config = dict(
    n_layer=15,
    d_model=128,
    n_head=2,
    n_kv_head=1,
    head_dim=64,
    d_mlp=512,
    vocab_size=9894,
    activation='gelu',
    norm='layernorm',
    norm_place='pre',
    norm_eps=1e-06,
    positions='rope',
    rope_base=10000.0,
    rope_fraction=1.0,
    qk_norm=False,
    attn_scale=0.125,
    bias='none',
    tie_embeddings=False,
    parallel_block=True,
    init='normal',
    init_std_qkv=0.0414,
    init_std_o=0.00755,
    init_std_up=0.0414,
    init_std_down=0.00378,
    optimizer='soap_variant',
    lr=0.0039,
    beta1=0.95,
    beta2=0.95,
    weight_decay=0.0,
    lr_head=0.00874,
    grad_clip=1.0,
    warmup_steps=200,
    schedule='wsd',
    decay_fraction=0.755,
    decay_shape='linear',
    final_lr_fraction=0.0,
    batch_tokens=32768,
    seq_len=1024,
    doc_mask=True,
    train_tokens=210900000,
    steps=6437,
    dataset='wikipedia_en',
)
Each number is 128 + 32 x the weight over its row's rms, rounded and kept within 0 to 255. Layers, rows and columns count from 0. Numbers have three digits each. The size before them is the row's rms in percent of the matrix's.

# layer 9 attention output (transposed), 128x128, rms 0.305, rows 62-63,125-127, columns 0-127
071:172148102111107160150121197135164145161163103089123068120152080112162122106181121113120121195086110158126171119163139178144194073130095157093169138160100130121156132176077106103144099108118163124156089099134156095126191112175105084178130093143085147130085170170066102140095120072117094104148136136119123089144068108173156131149104103086054089124133141112143170104134157122158167113071
057:060090141072159156169125122112124077133105167093113142067157118167133151122155152083125118129124061170143144138170158026096129150126061133108095078153161127151161087128074132100150152125127127101149168120100125145150071104164122100126139115112150115148124136159121113120097167101075116192169112128114171175146132153132138132092120148200168101189093127169146073107147187088166184096138
119:112101137135152104167094167148081126138090096107090148112168102080161136098110148185122151121119190181163073145123147149116183117120093131094106156107148088145122153138083038106116151200157186128193099102146118097119113153135093175112087116132122149098083107115141122153141113135162186117142114175124112184095095106103112154094114093148117144184116149198106028153167117142110178098122
127:179118190142143112123135070147109084122138153102105214083117150129105116133099153121161152098155085094094093121080074110103020191177130108208053140097165084141112120111169141131128118146114153115111156132127108122199107131134144151128060092116120114157191120107133122112125114133110102165117150113122143138094145109116118189133126167132203137150150085136113110157197121162145110133174
118:175181106144131110104165112151168142173159108159096146150171111106155136113051119165116109105118181104144111172093070174181141122134127122126117140164077167115143097146156140137109056154170113183093144137132153138147174121083101159110104148095205166091129175094135089158124058086113159093125111173138147109094085098117133142110144065104080134115136107114060186148113117102151059124170
# layer 9 attention value, 64x128, rms 0.256, rows 62-63, columns 0-127
100:123080119168058062127132117077117128134125109168073127117106195076180141127061115117169121108116112154064168085157183082169158115124151098101144215130151106158128156127082127109186142159152165170154108182101095125114135171129115152140102132143084089167123134138125166105099147142106102119146068119161093146084113158110123116158106178210102097162113168165125172121100111099114098137122
096:140133137130107121071097111151092154141087094170094111114152155157054116132087123088171098148202134135114094118107142188119146147126140129156160162080083115159108212111089194079121130092114111143118109104069151208170197190075145135181117121169108121159159121088159050104121091114108119128145130126146109137148187129149146126094136138112112110101155133077140134090077168142169111143141
# layer 9 MLP up, 512x128, rms 0.208, rows 0-50, columns 0-127
091:153123108156148179117097140161155165143166106134173200162187141141137126137153084120119152139127180109073145121084097085112067111100105153103123101119187093127144080113093151090079087130087065125088107167140151057120114170074134143069151167170134179134132139146138118150165155133089089125097137114148126156082165144118144128180143150130130051106136133195128138219104168121167124102124
093:128092128166129183132160140117181148043126126156196123175136125135136187156125103084098064139148153148137083124150113121126090081071187112182124117165105177191089130109090073138157161138132095120083127067150092144156156170062131107121117182128131146138147116154176112064120094175114123131130156152110140112139121138132106076144146120044192108151148164151117149197111111123135134144138
112:095134116184152170176178109131125125129111096079115116123163152131105119171118103143086086184073071103093143137111197155181157093133107118123104070137149149151116125161136122123142119131051173117046176128136159116069110151145069157057115130128154162088088110156118127077125139129154140088109172138140153092110053127125165161131122098091133156125244144150145119121125126141152101128113
093:164177108141109212071183122094148160120084168130113092154173159131120087165121123133175049141142125081141133091111148155146156151101132147152073178157133209161108170181192135127109093126169158082150135143141111136153120150123115157153047084153151164122068164111113170081130113115113090150157162133157095147121145104119126180180139146162159114124105171184133133145113139126077095167127
096:097085145117203144075112107144132193174169110084099106128121075088138122140157092139075096127165197160187133084121129105132109141149126145118156186121124134127093134144115090113142140151109131161139120150172120177137140161085112097119137117123115114143108174132151130191104129101129137101135160176144107079111166084081174111186078190073163150153110105153105158194160101074070200167126
095:059150132084133150114142088164145128172126057153114078141120112107156120091134118122170041134131146174159161132082136113083102112090155171143154124134141164146127120164133104116073095100128085150096128164160167160139145083124118131082057121133115189125113136086121117150127096088188196079118110093080124079145122112144167111116076171110149107141078118182039129157184093150125124160109
099:203121148155110200112168170161148145117145137067119123111112151115071179116146133144102157107196109129187135120109110098104109103090173141066150155137096120167059122167081126156163119190166120073132121163177101111125114160127115178110120124081120085121142136052138166108188073179141162098166096129194127146161102101106167164177104132136186134155113102162132118125125104143110108133099
104:145127109182141158130149157096136076130147102137128085053159155140139116130103168072116136162129110144164156109191125080129191143130168096133111130120145067076094172171171133152064166101129177137165110168135124121190148122131105138093131127172124134078072142179123167145077158145135180097148113134152145103052078080120187110149128111116139054101116166158096111173094121116097146145074
093:102153162103139146113144129113171064206168087117109097092164115083168118110162091129096080135116115104092111088129182133066086123097110154109173097083083116101147139131133121144135084112159138123173063086155089114123124082080096148130133136133137145099160173085109103173142238150126180118157118142157146132145169139159169073104079159120146128102131108200126129133138097105193086131104
089:159160081086126174124173126112112146128143134099143132094108136101148156139144130135164135203089124151119122131191093115110057173178131146161139126139101119153130119152065075141170143113109129141084099074141105091148162107091143160141153140169076132098143103202144135116080153153091122101190154165192123105102097099160153108130099134111126150074123098201134138175086101034109124205128
089:132129179111141125133135099125123074162149136147156069135077141149098203122118152053106131159145058132125132137149103143097109153098140133096075183159161126129134113072110141128095086136143142129108152148160122157101188175113144127132144194082157137142098163105100117104110110100165095101123146144179108144066109140115052128144141139106146108243095106083148166180076159164061094130128
099:162099155070078116105124175140179156145128183153150161099169062124166077151169098176167126113119191093097137186195118090102059117178145112135110107115161091085128125108112128166132135109150125100150112127186148128094133135138092145035133152112132162064149094103191160126116119137170095124135150128115053127184125110133121092104130186106172130129062119147170123123117093125150122138136
102:169115156155116155185164086115132095136135118132190118127157123165105151107124160125178179108134093183176150149115087128109151160115100113143161169029119105119114159131211081173138120134167073127134151115130139119126160119150087202064153176094137139064115132173156085155091120144108163091118122142150108090109168058154053123135107131094150126120170104129158150164176097172107136148114
104:102143122119135194084128120109115088124117132152153139109107123102113179117128126124103078162139130122163172138191112123180099138149111134174125133103166170120177132181048080115156153108198101063102163099144130107136153127124120055112114154134142171146109084148130101145158167138161092105185118162111061041132128111118131114135143151170118154097166138139089208140135116173077193185093
099:159084108118126138153068118167125157121114156115114138139216147168146172114129162118165121086150174185119105075141121115133129111147170136107137121092105103157102127121135099159125209146142138119129084072135141079076087127141123057149117166116094176117051123143156129185178092148119090108144146149139120099106128129024173107126127104148107087147097081110158179190180161094097144120162
109:132150127134114147181124150117136075114046141131176114146132131114144128094128141192158176135136109118202139117121110118061112078071151144080187122127149116123105154134078066095185133145121128130114108160178105147175091103132127116132160127093089132140188083112152147128140082107170145119229158122205067139125191076128057152144073117093145155142162148110110129128122122144134141114100
109:111138158155148112110174166128163119136118168129172078117122135139087140067156145106168147154195164146085102112085127138108156083136075110081136086171146085173143173152120088133088112137201139127126117088174144095142169148082146119083177110119111159172128099092173072158099133102126115128121084152111111090141093064146055042148110149101194077172161124158112124122096101137128167135156
100:069097097113084204094124143192112106098111129130132079128080121149092117171121110106143124106153150138144136178136118109097114082181176112150092128083095100114112116152154113063084140129133171138106081199135141059124134157177116117111124171171171165113143143123135135150035075108163155201155102130115115139073145113085183158161124124082139171111169162147132098144126156154092112169096
105:122119085132148156103080102097130142168087108140057114129117127084107137140158099157130080134110159101121138100077119131117082080148125207075130108119133064151158079148146094165106136124102107147119187167113142182095142138149122087121180145150141190143150129074136145156118169126161145170186076074174119184162149123159141065106121055136100139150129173187126080073163097125142173110127
105:181082117086171154188087155112084121160131176142177104141125110053170111094159107146105131132145147140143061114124100159132130097134132142142123159120041168142122189106176107112148168107168094157101103150079195159089181099113114161157105126110155172080139135155129132153154133127118085202086101167177106091123117146126136142158079150080110135149151149132163169157110150127054138182119
098:065115125109132189138122139155188152067125128093128098114081154108111084187108089149183119138115109144068112137137148119131147128089124167125072165053143177188175167137141131122115157178191183085060132175108072125112165145117154136114128132135123149116133131112134153090146127137145122106158142172176096099119154020109111097186066131143115140128171115122145128114185102111089143109120
094:117111115115120133116184098110156084106147173105083168130148091101116134159101139129107158156094145148160152198070140103086106088117030165058172111084165164084127187110106220125124147181142129113147120115142123124134159136123096183065090124127140107094174143149130100136097110165155115114132145125128099136158143066107164150135115149086143124090148143093119073079090169186148111183162
099:140054071096123117150132141140110142124104171089097149115106099109129134125131096142160127149174168102124169084135106168182110149102103121156126166149082127122150123156140213110111159159084079057187097113162114114145156116218171166106139081128158178160147145108091146129094164143095142157136151091136037134176151156118133146114139121132146091117122153113156116099112174157063111156216
100:080128088110099099114144096132108122173127149142142154187054072090098084139186071133092115200113078152137107137138152124124099157116101204127101189088118168099143174105120115159131199082129157068135173153166047136119107165097135181100134123133135165141109119121147070129075112138157105151181111161119123134080115141087141119126165177120124162166102110097096138123130072149113142160161
114:110161116178184126140202083074127053122068138159171067139091078077150174156132087108180131171122169125146148094176130071217147090125077104152123150132179157141142168152085130113088116197111159122103168117133145089112072147097114184131145142128113163104137099093122112156118144146141089127091162144100132101143153122144133109173128131096114113143145088156130167134151109165131184083130
107:135124123084122153131153102115150158141151160118110083116160150130133156111174142180133134122090101177142108100092140117149198121171173102129155076107147113123138227175210099148055134131163134207044134123085086102159114078103136127163124068136150099088153157131113135109125158125110103128117079175178157115167148081093114150189090176121115164104102092166161102145161133111118142130115
105:158128116166121141108111111076137111107114193155202147133101127143148140108180125111084142107125106098125127189169098148159126094133159167164156141134107142091116142152110176139177097175099096093139190150121101169083098118197154182109163116090143104108149109193107115155091215146087119140165170158113152088074179089136086127085098129112062121110165130118130115122169130128109135189055
094:142117094176146140130155166168115125187192198117107059156132122125135133118125132112147134150175157177124144076138102114013075077100089156139104168066125076141143114168123101149094151135158140202106150111156099087154123123144169134163148081068136148071119149160152137091139118153093127117113112174081142165151126128091126155125148108155096077100193136102121119136077171177136119130112
108:174126081095161128105119128127137121146155146127115143177104147147113161151125148198121115130103174129114080112149100183092088078106153145132140135208109182095093153133130177123131112104108141167121175155144132120104116154169134130110120111066132107085129134142172071164197098193070015090144119120115069101121106109076185155157128163168113080143115080155149127149088148123095082138155
090:134103105119156159135157115083134150098146124122154105072161116089133148086198140161163133162118116017071087179125085112117104137147199123128097209093149125159148091153172132115162122129140159130102118084156138074153171178110073090139132104074142129117141159139134155116113102095139116120162183110101117161090142189151120113110083095114120078123120164124135203118173153190099166147137
103:084124066196156082160137101153173136134134147114081098092152070104138163132150112191152169146081131130084106172128200184132119124093086074104150102186100115147117115146116096169088138164125082141083123112170128096111116100119152144096152179155153129185101149118186109123079124168150119171162096111180132156102102119118100151105138209121164137154176119139112090174111148126084194119122
102:096068137116070167133155147117176104150090116128070068128093105137174137158139071180155065154153109163125107138080168151166122134096173094128111112104079103160149163155149112160126072102182103082141139167156145116094145120174153145150110108105104115198124129159151156125129149056111080140119114130137037163134107139136160115196092158140149132149129134112132135122186109071176130149197
103:085137111139133119143093147101138126103107176063156161136146143080151155114094151216058178176132198133133137097161146125095087188134163124137154077137092119150160141158143124150115079167081122160153150102094091077179124134128114074146081146116136136099194113099107146083173108090106078176091139099195126132116120141150158091078075202160117141155145108134124148128110073110146104120127
114:103050129134115112126109119159164139088079149092147149144124093173131146139117094134146148104183074176088134120111081138049065091126158141120138135181100162153111111095169141093164122119169111155091137147187123043169145118127152119128145162087146149134046139113148059147045138108135131088175088175129094128148141154125110151076156099130156118148134094115124081164149177090133175164140
106:121112083130086127100141107079121073094125113131054142151176139187166125080179127101163115141145177070071117098119129159191111149120133161137107085099118067128116088094125141102155072171117132080119147161113131143103116110131073147134180048150116195094092156100112107168163120118128143141151068100152129153142148146118137136136119110153194143218108120136140079133144175096077105169150
096:103153157110130141144172133106148104154155146071039130097137147104105135076124105124181113129146146108187097147136118114135104148100063097167095119141153169118198150129146097153110138145132089148116123108164170106078054146155087089136152157100091198108179168139138159164120118146131160152099132151123132130123126104063120104129109129091069093130176116139080070239098114079154105128174
107:097180154123140160076120113143172135127119151099161078091128092184174191125163128058117210100201195155089097153137115133102116134085180140201113156076118127163152126076139111170115102103141104085099138118135152088152138093103148098166101106086137136166121208154149047100111114143121154144148120131109089122138134157140123149153076145137121116114116123175111121139169132075120180092095
097:121114128173134121158094147114145090174171185143139149203112122141175116091064140109057168103103198132149117112120137193106149120124126114147059113180127094124099122092109173152087172115148123062111104102159179133114085093170164176084119101093118173137135113097161066146122051153145099122136105089147091133120142087142150131144116115084109099140109114067126103134166118104120109186197
090:059118116154143120103078177093153165123143083090176117121164145115150169109127154104155152204120143152117122108184094174120168114134104174113091076077107110100069153131150058098093185171158118149139220123117126093132082120136122163095157141099129116106113132122104119158101080105173090096177131104091072124178114115123148120111105101155184088121139110134058099125210140140138109123119
098:124076116149136132076131208105128096093144133089093111165145048119140128077166150134130104068132150090118101176105109180142143122187189141162088165118084151104136134136112155068093128153122052097128106104114106163118144177113144090099109124151113166151159113107178110088153127197140077134191165133126119085172110067113160097128097115179159154152139135165171117145108181167078114134112
085:202086154164149166140164105079091147154101142067104126105097125099164154153128110196097141084166168126159107136117149114075109045059189123142095129119132151114099158152160113122136075180044159132103113093165153127107122156091151157118117107168102167125068135104101066132165130111146104094117119116125086146126165089119126115145157167138113199139192139155173132155121185146147137145098
105:091116085168113087192115121154106181102113145096106118173100098097150196097048130130178119156089183098110156104081143128134109092103132062096111116114165146194104147141180142081122160185148102190103176131148151116118111177162144159131174150135080156140150175150135145135110133154079122122156151111129122147112089127062104113152140130161102169158117096116141156119122057108198137165184
109:152100143099155158079107124197093141173133106134078120135094197139080130060104143104125098100153148101076142119141126148155091158120111168177129123110098143117104110157151123128095118082114160162143144163160116170139183127088065176126118082121111106129177164118151186198143163127154144175059126129183150101155175102172135134148111132139204107101155117138185050114087111124083113131165
096:130133117105173150119152108146144118109035090123086101110130104099165116135090176137130081140180129128222067163087077109086132114083180143173125130147097104171122174132102127086159116162151122153093135143113088152138168136107155155154134101143063173111145097124153111085099150144176075142121125170172105102088154076088167130174068100118155139110151159121206091145098123167091098141115
103:125062081123135152132172167170136185168136194082104088146099080091176087161125103093126139101130160153061135117223131113107103095176130155167088082157084182169068176127158143113122183128094121084127133094127113156176116133144154156106143120130129147151165103184139113076143148140123085144158121110190119143115156116102123150107122153146109131104180102121074109137082156103101200116127
092:213130139098086112068159121096196158136115066144136091177161141059190151144178121127130139145134081114092082132192143112066113063111146149083087153096136094093104165125134113149080152119088119101067152124134104128118110086166108154136116149144168140086090140118092111167138103115139171113160109143112148131122128128127183077136093172072155115061146090163106145129076103114096087106126
104:104147127145158066146137157127135110184141172133035123190128115167127162105073096063060182140103155141090119094147108122119063143127145122123120066134147093162122116163198095105146150124147128168102161154177176107190178111152150162129152187126093151125105154136135144159123110174107142145097205128154119132151125114100187066113154133101175121128193099112158071125111112133132126115145
103:118106125144099067149131129065117150128092153153110159147159097163107155035153140173144095127153195181132100170119101096167148160077087110110067145131078164169186172158154129101153131182112109112120117137138119122086116177161134139153121119122187098146127145096230120095143124140064111136138161108139087153158134171127132100145092184126096122114178111155137161151185126156128135185176
101:090131118170212116142104104142116185095178146143054140105168109140107115106102174112106166150133160118088131150130112125092100096152125164070114095146088169130114073126132135108118149141111100149113114160129145085169124088136138101081094107117061151113159158087173149160074173132141181189142169090120060097168118137090149095178103146182177144156119121085105185127145112100121097143209
096:119101062125129134140088116102130163095151099124103116089166138148115200138137132118071161086072153074099104157117111139064143177091160111185157153119093121134102141114165100142110125148118094100169125128152147072114134087099120113062215175097128185101067106104198136150148075128078071115086167129151118136115123114183139104142159139117148128127062065128141169139116153150081160125150
115:175167130203119122144157108115204132062154130085103117135055085121113126123134130162092110154141103130151086133087092128099091125101147079175112093079116140155178201179111184133129142149162141142148106181162103067081101135122122154133161138102094086097142113151118178074091134129128084133097122154112141115198166151112115103101119180093123142153181140137196183123133146091159152130176
# layer 9 MLP down (transposed), 512x128, rms 0.213, rows 0-50, columns 0-127
095:107120129136127060144129114066117134151072204117113095099067115094107162133092157127145137139127122180190109130173145138117145152123157132126083107136145158174090119131167115172176151101143231134155161140148123209143168119139056156139118077080161114134095113083100128077066161117154127156140134153088144108166104078089110087120153115121156127153124137102185138075163107104074142141100
100:177132040144170066094103107174162082151053149136111135073188129112144121101142152153115129187125123118137149106165112130144149109151101110109125120103192087085107142161113189126100124163121166128134182167152138120096073087195118076169148111168106117129123144135134134157105184069160071132187125117088119130153145111140175153121099140146139143133133114097106128046123104191105109123191
112:114175094068097105178151159114042112157137100138081126095107147115130100130133102093223181210117151172074128158060166148115095156135130095140107131140105164124130128135158194121154117102132203120151129154113111097141141167121165162128055136114177140103183131100103140117096191168112100130095166078121148122120140108120111125091103115130102136178118123108096168163093168093077117138155
096:105105135073132152142044104163121137125105036160132137113075103112128091106072128117180162112099132153092116128026128157100139126110081127139118115095100138114104129172109097087124146094117164102059127112143139163118140141137106076166190133180147125045174085079198153135156149115097099102114116167149101094156146071130164153101133109173104091130091140132128111114055124122144117119130
101:141136146142104189156112114146087146118157042119159155135189134130131126174072141171087175113055133117160153154187116132104109122091170111143118064104094139114124105129151127183148108134182134061191134095171131047118081121125119106144117149152147099086101084163120168139128142140151157138024092129132141130148111133149113160091150104122126114145123109124123143101206144109175088113194
082:168107109126107112124107173090081111133142160106160163064064152131121121166135173143077145097125106098142103122140087179168149140126081104150127085150118080086137104085112155175171091149100158145132097107035130105104155126163083149154223130097139111140119155158194111121153116166130054138124112141150138190095119171131182098155160055114126104127165119086128115116097135157105157121066
093:061130174136125124128112109147128151159184097161086122095169158181204107155167113105107105130107096181068158102127109186114111149127075086122168149166207124133137158116129154087121129117160138156162129115061145142175134073127166166159159081131129172119113174171122098174117128082077116176135135152114093147103109120111147070163119110152104147066190157076147103118082119165142126154088
097:135138119096116099160108088144101163134095067075164152201102111159099137137141110170126080089120117095102118091147096161111107104101113134131102112131146170181146080119105131165196068165108052103096086101079142118099086133083150184139122155090123095206170165096132080101140091129111083102117140157128104091166170125130142112141099137117108163090131105124141140067124140110142054087200
093:097105134149156129170124140112115135090089137161145123127083165141061121085102114091202165151151134177145155163118068117160137189134131142143129166146161049195127110153073111110117191098096130106063162079130148118142135106115128139131126144132087128106140112157172140090113020065140127140149134099094121108137098079136064154154117104109116111175142097128146143070127138162062188116132
092:107127104104079064072060140173153108115185151151143124134128097143118078120092143103055099058169116101171133120071161124112137116083065110080114082119123081131123159137168184136092112125118105128152151176124126190124102142159111133093123083103147115153113161123100156131143158131169189113096133158064139186172152146088116130133174117129103114184137095032125149123136142167147095094131
098:125140110139134097082141137107123183085127075128127122151140099131141043164164137205143101132113215123134116138119174131152101124149127114136190084111099104076120135120124102153170162123144088087093138153131106108141068124105120110097114094181053118121113124177081143131164133165101114147139161088073102127157146125116109130100084113149115152018152159175142041129141156155180099144159
106:137113142103095126065129137092124142110145145078110132082091137126178228164113123157136097139142157075161106136113151127092180179124140161193072163165145198084119184130143142106152158171151143109159143134149136122126100133124196126100177138131159168187208135121137123144165129161129151093122147066110120106115132092122123121144161055159114067120077112125151192126119116095124164174083
110:079186103144162096160165083136096133074130102086157175142137119117131148124062108121143121046151156075122138120128092114142147146128174105106190098169170142168103123122173106147159104142115163143034144151061056193123138158102096176130147122122143110106094107151138122156152127135124151173112119172122113077140125093184075124167132116180158160125129096143101093136169098139109163064083
099:099076172075136095156063104096155147139144146151133086119124128112120096131082102112127119120164123170141109134070107132176084128135150145064101087124095072148107160134200123141123166102084066091156205136117139179139149078139112185034173101080108136169129149168120101153117129176101146143127142067103136099144142161089126161097148118141162157173143125079109117112207126106154146144115
094:161180129121152154121194144099144161097122103127109131131112153119102122109133101149093171107134143129108171185109110114161129100137133081089148114159143167186150124146122172142078063123079139176074090173092143113117152117096167108158185139145129044096170116141130133053109110151095157143102122132137122177187160111114149111132017179158154160197138150123158082182133170108106147123146
094:105083143162142095156082116155160078148114082101153164078094106141124158100151138049143129151142137099106138109166093116128131121144141169181096144127179065090128118177136174052104115100140161136119108087155179096136035180138170098124086146124176142107167151117102125166128136169130132163094121130162116063090155156187170133144150066139087070124118064132147141135148124158145101170116
099:091155158111135143147091091143156139122118105097087140112107144116086102062144170118147109114127122162139126113164136053137112114095111107120184092109164105117144072108136157152155095089160038126140124098103131091170146062118152158105141125067174103129138149147119119093139085127141128108228082083108100082121130151171141197105176163091185116159176136141124152097143092126126055093067
091:150143159088164108118097075126093142150154069144147176083159132120135126146121159157125134144102091134059165094120107171168116175029134117132145091179194159160119171118152185156170169166149096112139113063148119112129155170117158057101127174036114176127090142127101115096145103137148126104117167141172155115158133102188143120120156167134154105148068146119170112102138125106158106084129
103:151094117135134123136149112164112051085139122107127122112070139177144113148101153051193164091092102164136147144176067143101135159141077153145148097187129131147089183111137120139118076130111113131128111149149137149161117130139123118128080152166184178161095132113118126173060087100106204145139137205146110190154111144150152114209056162135167133110149150156163137186165146144120126140117
114:141169144148092125095126157106164122132128165128107146135162165143124116128057157172132126146145180107174112129071147090128127151122141135136045125128038107092166156186136079110167121136165134101112143051146120074146146111127057089132172189120165143131094137097126165113083136114155090156152119173137122144157135135166184143137127192149155136118140159144116151084056190145119094044105
109:134140130131075170133112152115121141100148085162149157122125104087143099116097009140133129120140146118106071151151172148125171126158135111186179087087142232110114155125129096139112089127092102124166142082199131157105112115128126090063132123147143119104089125142081084154143147145123085071117118175155164145153114154096165101133140171077190128114109098087188115119121148129201138093169
100:163153154120107085098154127140126111107105075137128120089112117109087119080140190099126103133157148096175139112171101093176166146170156161100111100184203154136086102155102148070094097079136104174086101160071111151118159156115178141187139111174088099157181165104146138150093131099109154148116136171168089132127182093098154114146134163145098164089107123099143119035157137143101118049111
095:094142164122125132127122093094149140131099102120179137169144137179124148119100162178164084126167118182110151102166127111059086150127164146098170124127119123136171118074165143154139083161133090115098163079151112182080091106142155068068105171094121141079095071092126109134139083102139038152211078128097146134096166103111101132125172212128124138138142146123118150118128101086116128126057
103:157113029088124099128094146214121119135143164108139085140135180135092133115119135057154116076138141091134126123150144126128142134157163115165165114120156122125173139116170159138172093150143105173142045116079067093172081137095158122054112136078101143160089134107108134169205094118067134106133136097164137149158107095150126142106152156105160093128090112144097084132176151156186144091100
111:104144121062072101132171118085143133089159155132117136127131101200122074092137135093129140132060079115088066195120107109086101176103108144137098117099103116097142164106114115080124134113160068085141179211085127118106136107138162141117117132136131132165183154127152119056144118171153133145141135080126079159138124131051087125110168081170085164101089139171144116125097153149109054126135
103:169074155167084070155097147150141097125113169110146150109106138136120115104081138071116063160160153111182101194128107118116088136132108146134120175112115140119091042110112173159101109122108145082155157119155154144105165138146104129158128162071090156125088136118214091176114087120159129130108145063121101175080134142114168148090192115122125045148167175104137158071134114116127162093153
105:095127113122115150118138163110148169093145233104078132148089180106135030108179094155183131121132172154109168128146154090111127152176063101117090126149100119138142090130169073169133162162133198091123159092151144180112150088157116118144172124076136149165108128187151125092126132118139114146123094128092082148118111089105065159107125122162138094106137091067132150148077086157164135159146
082:152085148083093108177070117125195137167147078154122157133077141154176166109099115137180134140141083095106172100168156097160124152104157097086093097160176202194126140133112106115128130122111067078138111126119124170106071186111164093097142160165124079159071164100089124126090138118104141143134120149175135084116150127102153130137092135071146160088094152128179122103163063085083136108144
111:100161174157143139108179128123100121108137138173164165148121120112169126134101096082083142136127128142100145128103153146181149179144108118185109176191138153118156121189183136194158166143114183132117053151108104125101140139071177164173221155144112112079120177126155200130151123105178174124111117102159118115153132118153163112184108112133107208124107082123110159080122116158093156159110
088:142153185153176112090106124133158148136111125173165172177067157183148129138110063116157071111101118200156161119101169145070176136131125086165139058076118117175087140131130132185091171157104081158181160139126119129091148110144074093115098099185113127179167111113112107097174111199116141175113141130112091146125095152082125084137128119130143160165166145148190109141116115090134115102111
106:148129161102162140115129152111137134116109086063112143158102137147123159154161161135179157151080110102108145109160153104177117138182103092097188094135131140035131112168143100182134156187186096081103162093153155129105201081101166125095096163152127153122092152129139135102105102152105159139117074136090112112181129157132132179076196074121148113096174169140108180077093130113139083082116
096:108202052144144122130146098058148100173108137139154233136149114160108210123127115147162127165113167051130135160108089117126157093138120124078170140115113136157132108113149146165153131096037135098124107139180076114133104151113138060127129154136103117127069130102095107102146144153128113177145088112094143148154098081078094098117160159117122152111135177140122139137156148134103080071072
102:120096087101122142190146156129161144077105150167124096148149101109125113126128132167050115095191155132157083157156183108138134180135141140075148120097091107130146051148128111171132130091156161123098142162142106127130111124169084132176111155140149142108110109162077200140095080140146143182222082142119057181116129140133064137154140139142144164150131119174102153086114098161148124101047
107:126125124089134136138110118109098131171109133181125109128145160088153134126144161181145098164084138090114113122134152112136108127150169117185092138090160204112162136066125190122153166167106161084103160090082090137123093157150113103127140161104071106101144113125036228151134203168149112127166135092111144147100154126114141100109090100120062191124091094144102079109105150093109161187155
095:105159139129182134149113159119216107151177059114144119110076144086074180150091112126187094156127066159109180158100130083104102144128142128139132142143133119133128149135107112128135145115173107139126067120145192111158146120115163098172115160098128180143175143124161159038137143131160137144089121170156073063116105069113122100099134122098079078048094160136122149145116152187147120152100
100:129087099085122129143101115170093138132154096097151112155166181092117094131115130105125137117084115194112140120103180154121135146121145110132177110089151054133085103133135142144108090128082179104174136126182101135136160097099166137089198139171123089099110123091051117105143196143189110146157176123089102130130125192109183138123107152169184103053063135102163150088171102140144106130180
093:129094101113131122192139130168162111167127149188116189205138142097121097167087165153102104139149087101178141119110182164139117110128084120075079138103111158071119133117097132082101153223167115172129060147176107168137125112191158095149098183143159166118051081137142161126117130109141118144109118142128163179091147091116136196112104114142124134155123120091106127136125119207152110126117
098:139139134123098140119126152162136127092154044094106077115164145047110154116156105156111118126155120097093129119114169029128170138136164132096196121097134144084083083157163119139121114167116145139144132143089143187171172197164200114142095091114165109136119086118058183143151178140093128099142091124105163178118203126101176179126097128151163135158137107145113169119147101117133132117095
089:112114109082127122140144087096099069122139164114143115094091141164111106101129088138138110127137158155120127077152121132149146082154158071134127092183107178210116137138094125082169110165094100106098095073102141143134111103105125141076068125157152137152104130133130100125159141121117091108191139150187175100024131152144130144143097128089113176139096160078160129159023118150127211147132
096:114113117099092191147141161105034114137130156140136114086114130048108074174124170072076148171075158138131187050144124127100165123113173117134115166134137153158138167148134143166113105094169195090151108145149158114132123107099112118142128113133198175124163153110093152116105136136160158136082111147129163193129141114065142163090143131087099098125064128066126145156146137062121111102104
089:113106126125140097101116138121165147105078125129145090170174114147126142106129098106145109164054100076160099144153073159180150188110082157091116120119100136171140115106113112140124188070148110153105201165102148108093144191164192155128128191143145074102140167139120186102151112160097208157098169116149140118115110151153081189117161101188141071134102088132107139138149100089084149099136
104:080150119140168129126148037178173123106168138166168167119107162151091129142111118086111148137145130147140168117161123154161143094193122136119098158088168131089118152081095165212146152097088152089141094126145086166116202100089109100160155116152140160098151120066059084127118077122166162164095179125158118104180156173154096155139107130122158149108158173134101112096125149109092059112112
097:101141147166150168144167100100146142113131075119162138154179113110158063192173088186100164149112087138158127128155135108092070092122152087105111145099165161108167108097086140186133141174143130142170058117094109134121067139132171056109130166131094137156128121151131097067154146126162117097186112136087101152072081142091124134145132109085047139079099112118108177143167084149146160161122
098:187122095176101158153126085164125160166132126142116135156167145129095142123146093086075207139117096122067171113098158148152105092155130147099175127131078147141086159110105154118112116160097127141096109107127159096115078141158107073188088161111166163094103124155061147099116101094158161096121112108153170163137125144166048132063085213192154120156094086130074094133143120132164145114130
094:122154171151110124112060122123109025086079065072141137123127163127173155152162190133133096123142101121135112109125119133169185118117159138053173131151109091148124128112089135123164126123179118160130185134097150119140159144097132187124121156136116114135111182085106125149073114145153165112146190147114098121102068172125110160129127142116156091125094126117181195079200094116105079067101
096:058140114093153152157085151174096111134087179072104126084077111136053190098041115077110110135109086138146141124091120120174150169123123100194150102189127144135143073129106114170118066109138101130149076142134131099141145155106127150075198067117091133157136115110161145063119137144173091127112113127134150135120098145118125143137133123182115100138113125080188134126173157082184158149149
098:130116173158104201091142130110114114167103176111178132076116165172133119211155096117092090099149110149157172117089157099129107154152136115156120137128144216099132125104076137155080111171162065144164083120113091100061072116097121085103110126125148130139135097122127088150169198131159145133227148132127122110159094163134166162139078123160133064122149147150111127183128092143144113096128
120:132128100150100095158130155173111184105042167123133103120129149135183123115183109081129142123118122111136126100129072121173076151150135102112089103105105147183143112138119091095135095089116112138187171071139076159059149169067129119097147098120102111119192133165143102064117165137154144196131132160134135099124086147091158100090064192133091112156179110126177148125169116147147190097143
108:145151158125085177079112148128172131060092175137172127126145102077163126106153118180130166111100194114151094167107119084148160074155118114123132095189120145100085120186138179163152148137090119139107132100177079159134084172124145096105107149094128119112148161160163216090128064105100097105113141141147099105169139163141080143122123111185123141122155149158095121101144172155128178034149
091:086152129166088110118166118104156128046094053082185138107076111126089138164140134132123112098219101144166134118135119110122129065148152117082144119135078099207154121127120153122134135132143145187177107075077044158133145123136167131183143101126129131102103096114106089062182127130145126173061113087108139115137143103128085144079109160141103105129140181130102118138115074165111098119098
109:146137108122137092112180082105137141158154133107139166130150114133119109164134136186074139081142142119182118155082123138121084109122109097149159186178134162147233118134159191139149133173129065152134160162050084192144130111152081122153098135152097079094113164156109139120184182140109084127171129188057157175125151166110056139117123124105111109102107121152143169087097131133098147121112